From a checkpoint of a small transformer trained on Wikipedia.
Architecture: RMSNorm before each block, no biases in attention or MLP, untied embeddings.
Each number is 500 + 50 x the weight over the matrix's rms, rounded and kept within 0 to 999. Layers, rows and columns count from 0. Numbers have three digits each.

# down: layer 2 MLP down (transposed), 192x64, rms 0.161, rows 110-176, columns 0-63
# gate: layer 2 MLP gate, 192x64, rms 0.195, rows 111-177, columns 0-63
# up: layer 2 MLP up, 192x64, rms 0.181, rows 111-176, columns 0-63
down110:506484478533470451487460437505484538453519544483535491438432543433555533469492449501549496500493398533472441455531575536535549459677451508549411457642497501489438442574462505483461590495515489
gate111:529502518545421530432469475537465477584492526545534508457514415429484537422385502417483430488610497468534541504486505411532466546528480497488404414485559504460484519444555591489477523485385457
up111:520511443436451470522553600526479479543548501471464529546584526602475428468536439485451544505447408436471484541481416476577499472501549490534569477476508541485478504558420446519474605436517563
down111:484478532496468510525486574479482426513435573464527524401434489402483511449434418420516461463556559545508530502502537460493519494648490466463404497568538512436470486484561527521485527551487497
gate112:483566445506476514490452545517499476552496486526449541539550434527496430545505414428444439550483512484492551518507490516520572571590535487565487491500502450447520547509550524505396543486483475
up112:530373503506509595554519556517476525452517477520502465474499505487607506473481480464533413479553442523414536463573534483453578561422448457431501518478498489469525530543478609523440452464502564
down112:473530538575549547537484542515499516390531464511525472447456462427578484464529567444590432480489536473494549493561537555569549479384470457450510459521512497520450490508450572468405446451525482
gate113:540475460496583477513533577480615475492473469487534528506471527509456432499504503557542453472550432510441526487437490569552502534475444558535486554553528554436607497489489495442532473513423512
up113:465446526590462566547503451526497567503481492490568392511522546489509507515566448581546513480443456555519478483562526538508506426427558494525518591572499540447447479504406448511416555594489503
down113:504513515410534455521479555547484532506484517522437525471521485553499553536493573533572602560556514452454460507484415403522528542521439565401504447436468517493564516408483523512563471476574476
gate114:482491401484540546559514478433567363512451636456458468513516496496395457514448540564501523560492442467510456481519496494516498431422497601523471469475429501452557475500525387577525516579455470
up114:459547395558439550534621498586508445567512484455534507505521552546566525437485460438522516536489525587493388470504452455516507436489497502474527459583512534359607517432566499533544566426544596
down114:473434520488492485481539508581517554485513509471513457628512532534406484494505549446544478511554508580459504525468518537502506550288468536528531531496459442489542488506514487537567454571516585
gate115:494495481501510533551459619437489516600462601569498503497421582471483613496525467536541462534458437511525474427527484523484477478501501553478484510492493500503451493584561556399577534479513535
up115:539477546523523452434551469568451619496535416454479529527411525444516552561472464502461494435553432476444493472451477431446513530468525534496571456478508548540545456375526438542503508468471475
down115:568548412521583411426500510539517466483546465532531523520620454509549497548548506460524568491513477476514459513483534442490474466661483504477414486556582554526512510483523544528496565553407428
gate116:441549566487550363504579447507499560431580472491450560511462440437496563481477514428613480442487565529490525541515475540492454492563445479535543499560535557533518465472527482506510526506566513
up116:559528543474508557550445554523535514529595533512357451446469517479470413465544467424555500544498528617531522491421484399442542468491419483468540528469486444546457484573489503632548493562584467
down116:430467412499433462541465575539503514540479412498473458480537540504497484476521450598412644524500436460493486542556599558499585486558514457532410468541490549456427507430523501472577442431386580
gate117:509500504585513561505491524423482483515492609468504456567492521463495471471473503491568495502444409414482497476423538529492524496469498510479462430508479493591468532525428459539578467483502459
up117:523517591493438458483467455475500533520522529391601513634510492510488526507520511505479494405521547498567473544471494466589616480492525468528421521561523575528445510457508499488493512570502444
down117:510538498473531435533530505441543565531563488458500436510538561434529533529530422438472465444567503499491489427538483473485564570497479468483534509489478487579504439443571543517539405461429450
gate118:505502433538506479481540493539605378481470450506496522497521496464497464444583478540439458549526478517512486486498508500537614560418530455515488553511554478481550484479529578462526517511478470
up118:504487463478509437460470468456519455476466503551565423469452460451446432492527490525499514426477555527460442511430535526539433443397514481505552524466516487537540498461427489467425548532517534
down118:483511534490584574512438503584480535496450426490472534526514575563555515526484455562536553470470546457574522543478507445488549532582458458513470529481512492454494519512511447495536590518471523
gate119:482517562523438552413424493487533568464573499575550501505432523517589583480489444450449466471493543472478442522351475486550557539526504456509489493530468522565455464448497495546504410523473423
up119:508548547537498539500458425454578515526555465525550552493490580532499478523464506423454483500531539473554511491447562495538554548533495478502537513465376515529415473452459492530548487523530423
down119:454596558512469538442458505486534524514515516572484431582397509531502588507538519522409525524496516466539495596447483453533449538467572516509463513498449509472403445458545489519498414468502395
gate120:501498477510543482568467526498528504472504535400595404529572494419477440469539535505519464389459557473510532449527547501564543484485601466528420494415495532578467510460480479482395593428496487
up120:478547461418448541481512438381570495536476536624407601571454443567632481525512471384490514508486469520489456621522467464491501423507474548520543499539439511398500506539446514547545443477518474
down120:583479464491552495548519502559495489462586529341498429404581489450485496531443477481541437466519567461561479408505438509526575492584580443464399463419523541554482517433564506497466579475489482
gate121:411570469581424457482430465583483518456530567468562577437550545517481488532499618510508497527440411559423410408505521467431518537489470512514507507429470410558584521444520381588409453559397524
up121:474444609465557519456534513458464515531455488549466468571506498439525518525490330543551477536516542499544552511486463525576451477350530491431466521578556530520507409555492628494495615497528449
down121:508432427527445474445502527518424508409508505445497577481516472552514515533542596453444556435428466507467438478472543433489532519565518473546416520501462385593485449431553488534509438452393548
gate122:548483480527486474508403605609475486472451570557476590517547491460473440419423533518432527552480537550421576462462460446603549549502522502507504550567543473460585448501516503510419600522512533
up122:533547552476473488557522514502606470442524468389553538498497518521431456487535479452590518416504514561497461560554566525515511496553391438548513482495507474521573475474481511550412406522528513
down122:487483422467497537429509512419450507600550557623527449487539516450588517526513493551483464619537383424479460505579465496492460472543514594538441553508504606422425437518462488574521512525457465
gate123:506445529540580609548476537510518556557440549604522461439544528418487497395400477500491488517500496549443482517446497584548508481530525532566409422515514480481497496492470458421538466521502434
up123:477479463544471387433460512504386505474526438444532447506439590570505506589597482635596507546509473504470517471500460453439560492561473477521579582437525558516424524523502549522518492390416577
down123:544532496491515534551540557464583499464471504510516593470550472392503425453430501346417518454475526468444465457521470503474497506615538475488472437578527532478539487481494503479451560560493505
gate124:533361530548626446497519566518454476465392504551459503598476504495441361473563529486541511477465510591493475453515595509465606499492515456483541568527459562536458521576464495506558556472518513
up124:555392503451512474475458534523514498483476534545535454454504543480409451427578467557518512488397485525506424457475469488512465535479466496383499428484518503495517486560528486503478498440567416
down124:498557500531452548503553515543506504555468498482576550592556526525511544516407592497472447484508534452464530580502567547479488478521484446546500453520510461516584549481471409482547521495408500
gate125:525463499542496546471499511470486544464389523572463377503510441466524482606449501466521458524568554587557509476443454436480493479475586507547504456548538482515403532498476521549411577558537554
up125:407575527595488586516539473504450460523413449421539488570508481495516412612473526452572558510472567492548487550502517503382534542564598478388492531463468493517505563441529563605504545518513508
down125:547520580369572455471463500485522484530475525503472528427565459444674444430528502525459441560407465517458458496444578523554509508445493575551500500540466548508448526485485521464473495555494396
gate126:442522566491441448430507484551608483486597529540470457495455435476459383510533472433518484453447538411483496510458435523501497527543480456391516558550432464467502422494498406478458574488501511
up126:486529455476507518468495563465394491507398452423511540504554566518560552484447516563510473565503508572562564488551586423556480478541534524603457480506548482511526589479462574523505482523532477
down126:556441399457553560556444575496394521483446539476507553439517508532510548507419478487508525521608447568454523463499525436519565437583485467570392417616551513511533524508458518526507512517448488
gate127:516460501409414560532543552515508499380448481532407451452488531537478475598484520563591525573477488494421495477531514498369474491404557524530443574469424555438449395512469511524499491485396522
up127:451471473540543521545421483410528388510336559569550355496517463529492488418497671532504483503436563487542491459584515513535539527531482469523587530409482436576536473510544464450572493516495477
down127:475486505471587446388455383470525516463512546503454583465589508407520485493481451449440454498506513490469458489475474461474606469580486515526402516597667529580437480533509546446468566472474534
gate128:526447491477413550513504428445549520406433550510468406515500532496503450527478490556595424425447472576581455494436464527441442522504454437489595553539467492484467474488489456421486546452706550
up128:537466422555495547453437566497530505556385558559529462515468513411459493478516549551403520520495430530445585510498486517507585534433483524496499501630451539496589533482445419472470437544414503
down128:551474589473465460449460490637433486504527500464517480450500498650466551471429531469593519527553601502538521519484492451479493523622455443499493504441518452518466452455614463504501556576516553
gate129:441537477603546485561537530540510466531565490406511468459527510490492428535510554509401510403498587561522408562428468416441516468497512483537524492541552490521467499475475474562502544476554469
up129:494511423373500526477464518532570441492443560533483556475560539456474501535441426533571501560461410546478495442515449585589567540546453477514569606527495460521532453509549498472422434488494481
down129:473541565568481551432448553467481514509457448521425507624562477484461449435521528511544451410576463477422506477480509461523460405488503466488421432519478562482549544450427512488512557581414607
gate130:462511431533492496568508376400450552475510483586540515495469465458511400538545546537625503507432495491579484510513460453460552504567445466412519410460488542525453512552453576553497464571519413
up130:457442526433495468488470485493456469445494468529488455574497483508591484495493490453619463522557497540521546607485440510490474570553458561486620437534483510567448514431592570530527521481462508
down130:433488465541512454538435400445515472505429533541450492630535502533458521524479521546592532496455428590486550514520440507600523528458483533454540508428493545519480483458501483507581491617428511
gate131:561474528513494471528504538504533513377573549400517570514521506544507563471499446513535515448558481487523543520545545416682442606457482420499486550553526474528539579418399416410452494500496530
up131:479438452565528521513515540503485517521464505423535514502558686439491525459466484535485503597565514468582618522554543542561607542490421391465559478608581460513426436547507461470446491522508520
down131:497552567497500458430499455513497555484531501458451489449432565418601481534547484515503491561473551477495509503402485495401617541619465502437569560404546525486477352500510553443429398498465440
gate132:426450531415438422504458539356494552492467574601448495530428485522524475481497507403637469460528456518472519503524509521524518495510471446596480468506519464503555464531480430577511592583559452
up132:530411425524441455465568474475437523552476551599473561427471563538536427455464546443500422460566405509411482492528409531457463454529387517575511509465573429487473576564485444537488455534432525
down132:476539605449407478528570542585471490566517494575498434499411515566523433473581466491523409557473551514545586497537517543653458520397475562585530482578484560406497482480493545470539517491576466
gate133:538500427620480497526472604512606439431407519529461459521546583475407611469539552489524503474499552525431474541447404459464521509456533437499472470552462447547546488486501495515536456482420544
up133:583520633426565501391508434541557501509504484548569493470470397480517480513520423557476575612481474594484481644385468512510505561479577461469433513484534375482593388555573490451521473526547524
down133:436503346566506464617509480424418497508586472417442494479576477514524483469521547460433480390498485434527547430593634507516494443503524539533570457524469583526489636464525471548498580493408401
gate134:503487454484402454524537542523499469468543517433527505478459408485435539482508446575458507501521487475470548643517394556488549459475509542458514434527564501393505502505479477522455558478516546
up134:539470546494526539510508474419417529464498415588510562464467463476599589492499516498406496411583489528511498440489569511491570522508387509559561452505508413526504535528483586411493456410505456
down134:574466523443494554495501531459472498505474456490553616384480456452506567485506409512441476469501491474457500525496536471469638445656465469552509491597512532478513506530522410544483525428514474
gate135:536508464463555437485443581582539448493543497489430453524498518465497525509579463429484538454514531509386532473534514530593563520494428429439504495513456418535575550527493474475514510505556487
up135:508558482528524484482496607488453434554494529512510542513458522509488455510551543575515546456520513507425474543400479587487475443471474466561487507599520486502465520514480530424518431550487467
down135:473521499553450491491550436497463454531505479490476561524517588665507490470563453543511443528441487520555493564477560503453551536557519486560487486569505541551435506471470513459500527498495549
gate136:584589610573508465500427571534386488470534539471513485467496475516440552528488493471510461495393495508400505506460461529544552542508495464435516548452427524459542502525473558453489613427471510
up136:528590582457527416483381532476459577522569588427415545466487541524452430540540498501529544475465464423505533478525506465548447448605453522474528599504413473513450487510527488460459447492509572
down136:559493592541514485485438479548450506576521573441531461507406533602410496529528513590563424448556484510532478511477432538538499531467526485416511566426522482451414492527482525582509497394473484
gate137:431549509503400431521448479522450554548467388503470548479522413576542564522499536480546446485577385478533399501448474542571486439590454394474495569498418553467450428608522466472527499483499578
up137:565461484536480522439517591446501500551520623558527481452464519384464503430483559579475571531466521552560493555461575535420511474384404489531444516487455605484534443499548493555542512509499525
down137:562542530549590613441509507463552568443515602465587523501552567415441457495424584502539543459435517500455512493519540414435443502478528497528587390416565578527526565438469538506448498567490474
gate138:465518500472525497557498522479586521527533534483456525439501473489505557550553517465468461513520535463483472458474487524542479479486463504457460483486506449423558545491452494507465465645589523
up138:541491511537569541473497537429464481519526378497504508579476556489534464450492489480517523456494473452466476466451514484542477516501501514520461523560468582436580523458497506433571452496537474
down138:478529502563490531515432455522490510483533559455496495403506570531526527519490571468550426499488472517507461531451493565484487512603462425480477444500553439549518489507458461503452561581549514
gate139:508477448475525448531485468586484480488524535452448469493538484542545545493502482463524593479395633500476537487583488497455451433443472459434499514545432459560506518553459507552432557576466606
up139:542530533553407507450407513442479513521502506584555365508550508518451532524519452500568470537515509571467372621516438484462588541434490460479441505442466510571502479527570516527488542427540435
down139:506530548487435562511439534468522517541457442536466514523488526466450462529517528473471394565541537492555427525426603489554508501481524488485414518567416575486492401348544497565536564493502451
gate140:355591458481490612439490581500510473487411468419545485484569528464565542589430478531488504495438481426498571564484485521487508482463528498481471527537552498510483514474510485514532483502440536
up140:478541509498485486447536574542441465555405479451469521557508531479508455558460551511544614456501557570460409541483484520431523504555502474453508512596530481549515542517506538501514530470564470
down140:576474492498488415545555504557505516537567556572419495521440444505428520415533508591469478522609507476466491484526531508449493507564459525531520489416447532434493481480479522433430493594522545
gate141:563518506516557535442536601417533535478562427571532431552477563445489475416512444593496481578477418508584407477532518597505589616479526483488425526496471479489499495529411482484563526504602509
up141:567472546558546527450494528384572557449572425551535403590480512463520482430537444561524509522490475566527462442558548560510609575465529503537521597495472477525482483522530440525596532569563507
down141:549464504482501529473563490465496536482410577555549460595568478484531507495549554489555554558570413482505460501490497503504575582449474573503511567363507479481470526512437544551534477516559536
gate142:424429569463597538512489531495567484482466501429522560405573443440502532496418493440482598519385490542520395402525596485517484496522420460482463526412646593431494444566478415463632524444524481
up142:576509530528449547417565420503370585513470432528482479611429580587459467562599482571508435586517505548494540516398432501526507468443566457523621537468478535538459510459460626538550554552541519
down142:473469465445530504593490587457454445453521529452444525380475463375570529478460454385485529525512446471525464522517567480447546516651463498516358455582497512491521477485511406468458487514477491
gate143:482415449468509624496531397466540650537493496574433486497562496423450552478568398542522483462522482530460504527468504536473519531479462377520557448559486515595560564534496488432561459474493455
up143:494529512435493551513475453535577538536491467535535468500387573529482501502467489439514500581472489395502506499539578466508446530494494545544523415545378533457330485485511533576437589439466585
down143:568436453464552568564505422430486568478511495519401581525551417413463558556533446505431503433537477468482540557424397496575537558554442395625524456536492438516528496528517456542519468450529523
gate144:369555417536564472584532593446471510475479541536547584476483473569584456544524526492633356388430522491497519587473568560550400531467533522467547537548427491454519526469408469447510547540385463
up144:457384495466563426369508564510554517462475495489457440525437603565342517507589458584478572581455502468468410527482485495464534505456531485434417540480510516535495454501573651459564493516519515
down144:559450595491439576407465522555483497425421506560539580554450518529437577452502455473477572446462531568558483495474395387410581443445501406547516489469433539557512464584561452507495452502498569
gate145:435528529467406535421470530498456467427447551495477412491493572392504546558493411569516588435608502559452449528528557433452415442392512581507420514621578451520573478516537426481477465535473551
up145:596522417455471465594502573410464452511496551502603423593404483421455488467514423605540596493476513561427518539557596539629530518497449528533425488508535531529467589510450649529523541602458376
down145:457506518515533486456559362529612558429556471552398571393580537543525461387501522448470383559535494464562531506501421550406487506566601519433608517492547484552603437489607416433474458417494512
gate146:529474502525565524523518541475434634439456448488539486524467503524515608443594410472489443486477571558627523478538438525536488501529535436585430545479531327561455458458523473476514509553553506
up146:561439524556552549575474432455461455414533431484465529496458620450470524479483481484578427464494429491561506459571533459504382479501460468388517512453596345531469573525499552547491507442491569
down146:501556494521558421407515510534488535520540495448533425418487454494573553456535401490510397575524469462508588485480485466490471576555344475616495406550562582475406423482498467483505440526485411
gate147:526521491513486515570531479541535456478539446433543539489523581480628504444464501474488473441502567541463504476534509533522478486510465505518527496468529502417500464466533500554497497545480518
up147:530467481483531522494547595524530470502538479476512535509480496498519502478472533467509491538438477583432483555545453519473507470485516474472537573452444495424503573457526520510554532578549519
down147:446492478606505484547464461533510440509487556474481459467433531469516453476520511549451475531501412534449499492484500463505452513505448519559465559569484510534535519513484430537535474506487514
gate148:449496561462531563486437524525391536544517401518468554509561574499498483484532499491538496482533430501599479401522584471528488505499515424493527469414375532556565484490483525479530494451564469
up148:504481523559512451564519522512472519490543535587348537556495537544541515405456564422553489535501516525513515524498524475569459457555474493520422567464626461520406444455465505491447529572443506
down148:521536476493505519493452422478504586514553538418482507531538528389477475545427512470528518600511542451443530541425515491491543516547567478518384449541633554487434437507449431548505517543385466
gate149:541452392536508461536474537565466418475538551458557460440461489497497472527472574521567553546532487391485508575548492529485475430487490432545416560510492533456557551431435503462516520540502464
up149:507528623481534455541464564441583541533503592502479508459533483532489473478522455575545518537485570513489526503473527593543522514514491663516484509516562492551428427524511466450466494512442445
down149:462577427461510481417591409480524476509364517576473554496517445467512530519528524402493481479482541538472531463499510466474551518522418508476495562531498528470590496460483419560487466490446471
gate150:499466462487509527583472455547532569508462633481499538525470513475511557546504607477521498455609527491412563586431455462542483516535575494438521582529466461489479578536463456449409589558543587
up150:564479482519572523464474491512532419490543486480561517507524489486514484448536470515524469493393497454594464485490532438583423547402477489541531454401413542534508449442464479537526536490510425
down150:467434454481526475498496462440521505526548590505541585453480505465551472508513593508504510477644500486458452500495505517506520532532577498406467524590533467553491524513421588550463512449438549
gate151:472508496523503579479566516495434547492407495462508556473570563514448444578476518565492556490439480500541369417509568526401523447482492522478478509434529590442547404503494512475533526443488518
up151:520505399507440578467429492493548407510430464536536429486522586434483442514491521573426449538580495478593533478499507607441424504440515495629490563533519455437541463415497451412550473490457511
down151:513527530466514387531609499457507527566555512449446506611511443498429542416461518519497452534500573454487593513477463590609534501536373571464491459510452538508429535528566530576499464542458482
gate152:429476535501445646498492502532489495530481500432478534574503489415484506564423473468505461460531475449429480479473557450502396443510484477537528530500465471439536514518548463602494514553451506
up152:521519600478555480496516557446505592503467525474478463513485483515549519530501509423594493497525499560634509468546455412393465499531510449485506534517486536506495439530560493556460517529534546
down152:451481441459523518435525496517514564522554473543501440531566474452499420478589468513404496569472421513544488490500537466555537475535454481584462491630492425430505521499481461538523605534451504
gate153:472583518536511458578486420486459462418517397538452611524488469529531465517537471471513508513466527487587520485513511601423581527545530407420444525520504448471549566445474478632544460529563466
up153:468523565520483522605464374527498430523579441497439478435514533550538597505471538450604475456538529407533490502492470512509401522490561526481467430427538467512501500495443543464616518428511472
down153:498523477536446506584528421384504507470523403625461565574481468436578504517548463470528504476492544420667549426500462589520507556464531478488507524489478466508486545540537423587544442514496397
gate154:506541477426411460506589457491521545434497472546505410504476457514494446573514459633572474571557444571422512593495443543459504503486491558552471501500507478576425488527476493480519527476470569
up154:561519520433518523498551476511456510445519468502491486529529450543475506481576425489529509596600435512444466605412464470536512505455548518469374471473545499485434491534550497511514497443567463
down154:533510515543478541493553479532511572595481491508484458526442436505458440540517532549534454540468461447494489505519472494495443439428469463490551507360456535498451557468524453502526408538497539
gate155:521551510556560516489433553606476513530363477492584443470440463446393481505462461412405418573537585500559495611429501453513509504650484437504448508569623461468448569525536521521506393469575482
up155:528498518471460471506486488527454514519470479506501468452400486494426449536537425480505385553470575526489526466393554463489485511690521524468492543528521550491497521459498509549538450465524524
down155:474482448506522487453508451480543523485558461465514506549599476496596581438508564535443614456543411457520511466562448557541462465239474494503549495507476470531510461570503438419513625480501449
gate156:535522434619462529502478439560597513443487549539549447503528547545438444457487375470521418439559615580478461452510464418622604504485522514571496524482505509545548549577456565482602525472437422
up156:474511384594446520387579488501509470589509518484554506520353498481401529471499420542483497552529502534427507614438485548634460488524457519548491503541508392597535530546459508454523492448505484
down156:460518490531528442521357473513509514494503540482427519578520449475470514463478531512439443388343441475461554453507433500461499489541527566502387496433474531419493542596489578429517390552411451
gate157:562471508549498532393564443446515464454440498460418516459504448495570498520378481629593512432423417527543489455472499522396445547458568516470526463513440512389529575579595439497544465554564521
up157:531502460599379507399557588485508502502530472529552400479499551531501568458515476560572524522486502537559394498550489483509581477546435464497471542498516529577462522521547502514622511449510484
down157:531481436435473475538462553491514477501441530379559460514492521481463454540495533465447506483539526481489542510461483528479588504351520484498515526374519543505539435472485465544444363557459478
gate158:433507491413493487480467497590497543521480478467591541462534409471497545413471534462416386568635493541540571436472481555536540518451593531551552463519435526431488533410551504557600603487493530
up158:523538526539460457436454515419430488451446470389550478512528554474534516535489528564493508491481629493530485525547478462634481443564560436569481534455593426524515551435455428517413470551557480
down158:555465519613465432535460541381562416491505534475432577515529546472529482572499520539531631460363553467456447520505477436485451487521534440553448398528530448504490516488389430505428494560496497
gate159:610503412543478540522476444464573436489475465543519495554581486536572430486484438447469386511411522469539500520408472561488558444531595531437498595469542496552465526444557542445478505528555526
up159:437395533526548549507519553600470471395515477449572510511524478496517495419550546495484584426449542524499505435533496451527543458514412481454475470569509514523543534584415423519468442518497413
down159:517517490435509415517461553465479533430554477464494557452460476461492530454511458536549540495622455527456443550511473478463545556527363438563444421616499481478512449461448438503579390497411513
gate160:524525458541492456520531493480527412387536552435508476452466455470551558603488556517562440508441489527453485471550466495476535368516483426512508622352523510604578518511551507476540503438552478
up160:415479558615475693486491592496582525486505405531541499499484531459464517545550534585447463527444497421463546437530547544595569517481483526520529590524550536528522400469497506467561472560478576
down160:491480518427509481549383478491467551539465631398476576504516472555548584501478500485526489495604446584453454520507457456438514517562569541443434468536469487482586571513525488432521522546512412
gate161:501433574410553442503410601525534504479536481476487466549525524497542557480435525538557418475590486544533522483600501383470483421555403461438521509429523482574441518510496477559506513488502464
up161:509467440621577501607537443540478452469446550604477487508462552533477528503511433550521545524515571513502484455522495558480499512500463488550446508534462434513470464468477558459416393538465497
down161:463472486555543523457561446545533475540465562486450434449544619469515464552531560481542516503482577424448508521459475665437464524528558457543494467629511508498554505506464543438440441474452530
gate162:485503452465480474540445499482519507550507520502461552478458517570413431431558440550458516496433497565547481428585508430497468570554408542438484482479530528525470449497446455459562423502454413
up162:540521542504463565528425567375484581477519445600436492485523538506390412428571458524469560462439449486493487553447482445514492474459463489447474544449554530504550511514400470448530511485496539
down162:471473464571493573459375519518562578502560486497494462504424527567583489444505456501437511531449507455523522556490477458463431515362508531545569481529479518492503504524419482560466566523464521
gate163:606490449530525573517538543396486446414520496486430501463493528546497533504430407528483471427523510508376588475479555579511440464518491523535510410508529533474437499537476478523417359579491500
up163:464511471552466514504472545561542498465393523520489544458550502506407518492422505551521476594431458489502437507540526530540578461502437513430464519552561557561516467516568630465545445459505540
down163:520507469448479470498453492540572472503466517530583493568512425364566457470525531540540442548473530593625402494510451484551531578502535465441433642465465533544538528501528551452515526474466558
gate164:511570491496471506493553519514511456509543488433528514429503492391530537533563476479508488449529549515536443504554584403520516560469405432446587477476479483593489583384572516462514496548650469
up164:437485517491548460570540494536463565520492480549471507581515537519435456437463544500529532568512533580525435488406447590577536449598531534538445581558527507457537401559423501582500483478434554
down164:501486486545506532481412494454507564450558467505484486550519491617519479443484480518452490512450470516461506507459438511499555403563578547567366468614520484474482409530411464438538601483392503
gate165:498568494639567484542441520463513558497496498506475504501478547453407450546461530506585536541535500579455503431401470506501513511486490431433457445518558506562573515382499539486521441535460557
up165:426475568502514522541402505559554582527544476476536607444474469552488486514464475514497534495392565451497522453391474531526535408563442542486499494516503570549501465494496557395498411348544488
down165:570558449442454520479477489592477480500572465530462436500581546512510530438486516521507479436563447456454523522621511532486458606465554420515481553421516511490466451530462503521599571592528458
gate166:489486590533527543441533521475551416472500531543531572517435420496502627508442476546457438486514440417545507562510552461541496509449576401506450470496498523499469513520489478634490482543492517
up166:504512534503539514557467496583446520472507485522455469484443525544453518525541528420574538413406513525452411475499528487430494469517418496441556570532503537490502428554510550465469494496456604
down166:552411456421547546569434513510453562557501530578514523519505548495474466503488562414603547496528562534487513463522465495527520487550507524494461493546423492493492447465554486461537483464463562
gate167:553409529474512480497594484531514506386409457519548441469532446453492500480459520615558500514565523511495512486508494500434534471496606587402459540520465493502500475485453440472516469538457515
up167:506623444477454503482444546474528472595566414474474427544633538498490421440525585455526461501446410472581431505507469574474529450564454451539516566533487542522536373442516402433394529452524505
down167:513377525470535511494535453516453554361439577509540592419471456500542515533478423508510527502550606520453453533443570409471520548525552492421453414468414487532477596472475587517558511574487450
gate168:533471470471549499563452417507526480442511480504581512479403549544410475483492487490455490488499465545449464524520516493400489544520613467437582519470514553449515636583541516574531511558496534
up168:545403519408488500450564463451544390469502581565422539496543460449421521500471519524508536539491523498513497513553455583552550568552413540528482538476476484483504450470615454481458517536523582
down168:457491578377512506431485460478502458565510484429452535505504455484483529519501499559643452494484538478530475393570481544512555524587411496520452417487473496503466427377474479474484484496519577
gate169:449451447503468529533455526498420469522546464549557494585474540543503505460475510480517490510489431474457459476524452456482482458587409513465540462491480546514414441528498460584516521546501495
up169:461507478524423528538449476466481480540574451500548492506425524557507514442513525459520519537450457472480450454521514492490487470521455503445575447482560517536444438500462438515522515540496474
down169:441530440513456518486468513466475484475592470487499518614513548553498532433532542527406536519488457538484519480511450517536487483409410552448571561487520513507445433533522478498513468531510495
gate170:557446532624521509453654476460607486449377495480512557532505458617501483508473501536490404531544440571498489530558564439501497513492580474538528525500524618456435421446468490592515643512553621
up170:524524457506355485580432532485496485529565598420525368516502628470473559500527495493577596537502519473451451470551481498509443450405431419491461487452453327494520572545511459423494479611496487
down170:534427468514527525413461663535500443534502586571466550522538581437434499562493580531502596453496592452505503550493470516431477473511440440541494486595583530562495415459442496573524453529438578
gate171:427485570502518511475475497483562544440449490483474583472550550543475488516462492509534472473474468509507474448513524487534546573538488531526563538461496583521465490487515490573565483517426540
up171:518487515516541470453456621518546495525465468464517512529473494523543584499533494534525511461537532481474551491462511520554474510504440456626491484558495494542493487516430544517523485510518491
down171:509501479486472416487456479460494510521493449485524429545522471463493501481440515480532504435477495473514521450423499460515482390528523538467471508420538478478553516471519499478424473557543462
gate172:546525467485535477518506516571523404508481374441446485458513575453407451502487479461594450472471558484500525446480485575562499524569444461464458550513505601517434484470576522422450478525513540
up172:450531483480419504535488473610412579525482481535520476453604454470515501429592527511486517575497511553483555529457494471600634467491522526520543425562499516550542432496464556606508519442516538
down172:529451456461492529449513515446565564455615502500509471508444441510571556497528485468472562505515437454418493464499592529427500543583537516542435524583478488548524483494437499453539521444459387
gate173:383478517530639535543488556473509459476571483491496551482443537485510556608547430512537574489544562605531381535444558540532503575472499528578438426472443532585436456545504477561460467567501617
up173:598540501531452521469471515509455451406465539433564494479528582405489519508484495577506529466472425524451520524489515408517438424552418544504593535542604485593482487492416455545566482452555503
down173:505507418484501502507547448494514568523541478497495482560554384535558522439459519447505437515508616325468472425566472509459578467527565454444509522549576477420571512531564523463501573498463440
gate174:449497556480586456480482490628516545510499494529427509526534517417515381585547482583391461451405428508522442474483536505477532500579483424427552414592530490459521499505525488504498453510534497
up174:469554572349426508514550467460508370518530534490497617516407493567569485451580459478566541432523532398514456504499550473531504492511546549518488569466487568407512532550523527540465459509479472
down174:501465591604480457489446587622542511548445511620473530506488507484497496608417451554492534516499477501468464507477405410533613585583450499462599404583510469529483429483562439497511486461527454
gate175:527447499463547516538427450500534550517537523482515453534479504480508500491560406474549500452461500553512411520455453522521492432470492539532498431508437552456415476503518497540520533608514488
up175:567519448480481504551463418509586524553526510478558481507562551464556547468525477516466411428524474567465443464506493528493490501408483537533514442511468505516504530506425516461483472466532519
down175:463517425550520534495497490478516441484601554472480475569549482492507506501493510488391533468519494560565471473455507460557480505451481558517514489383541519491483533502475419511507482488535410
gate176:508543557456506474493429431369443525489562511512459488468548544537501572510433510481534461511564530580609501559456490452476492532527518458571472494466429529498451529445543528465528472472470447
up176:497513483450460451431490539530497498473477531508556582489613388490431547517494474477513410471496482524501488489405498424425519489477511471549526531441476531465509575511518517498532503440472414
down176:465482485506516481457564473566473454538591477500509541541518512560584458514513517532441558496504454486428459473551515502530510557494503562456543547436527529511541450539496551534573531423532458
gate177:434472534415485450482500472484501522510571533433464409553466503471523456402548448560509453459506528566597476514472540529538418473479529478587484513576612583394493450466563503420456524435574495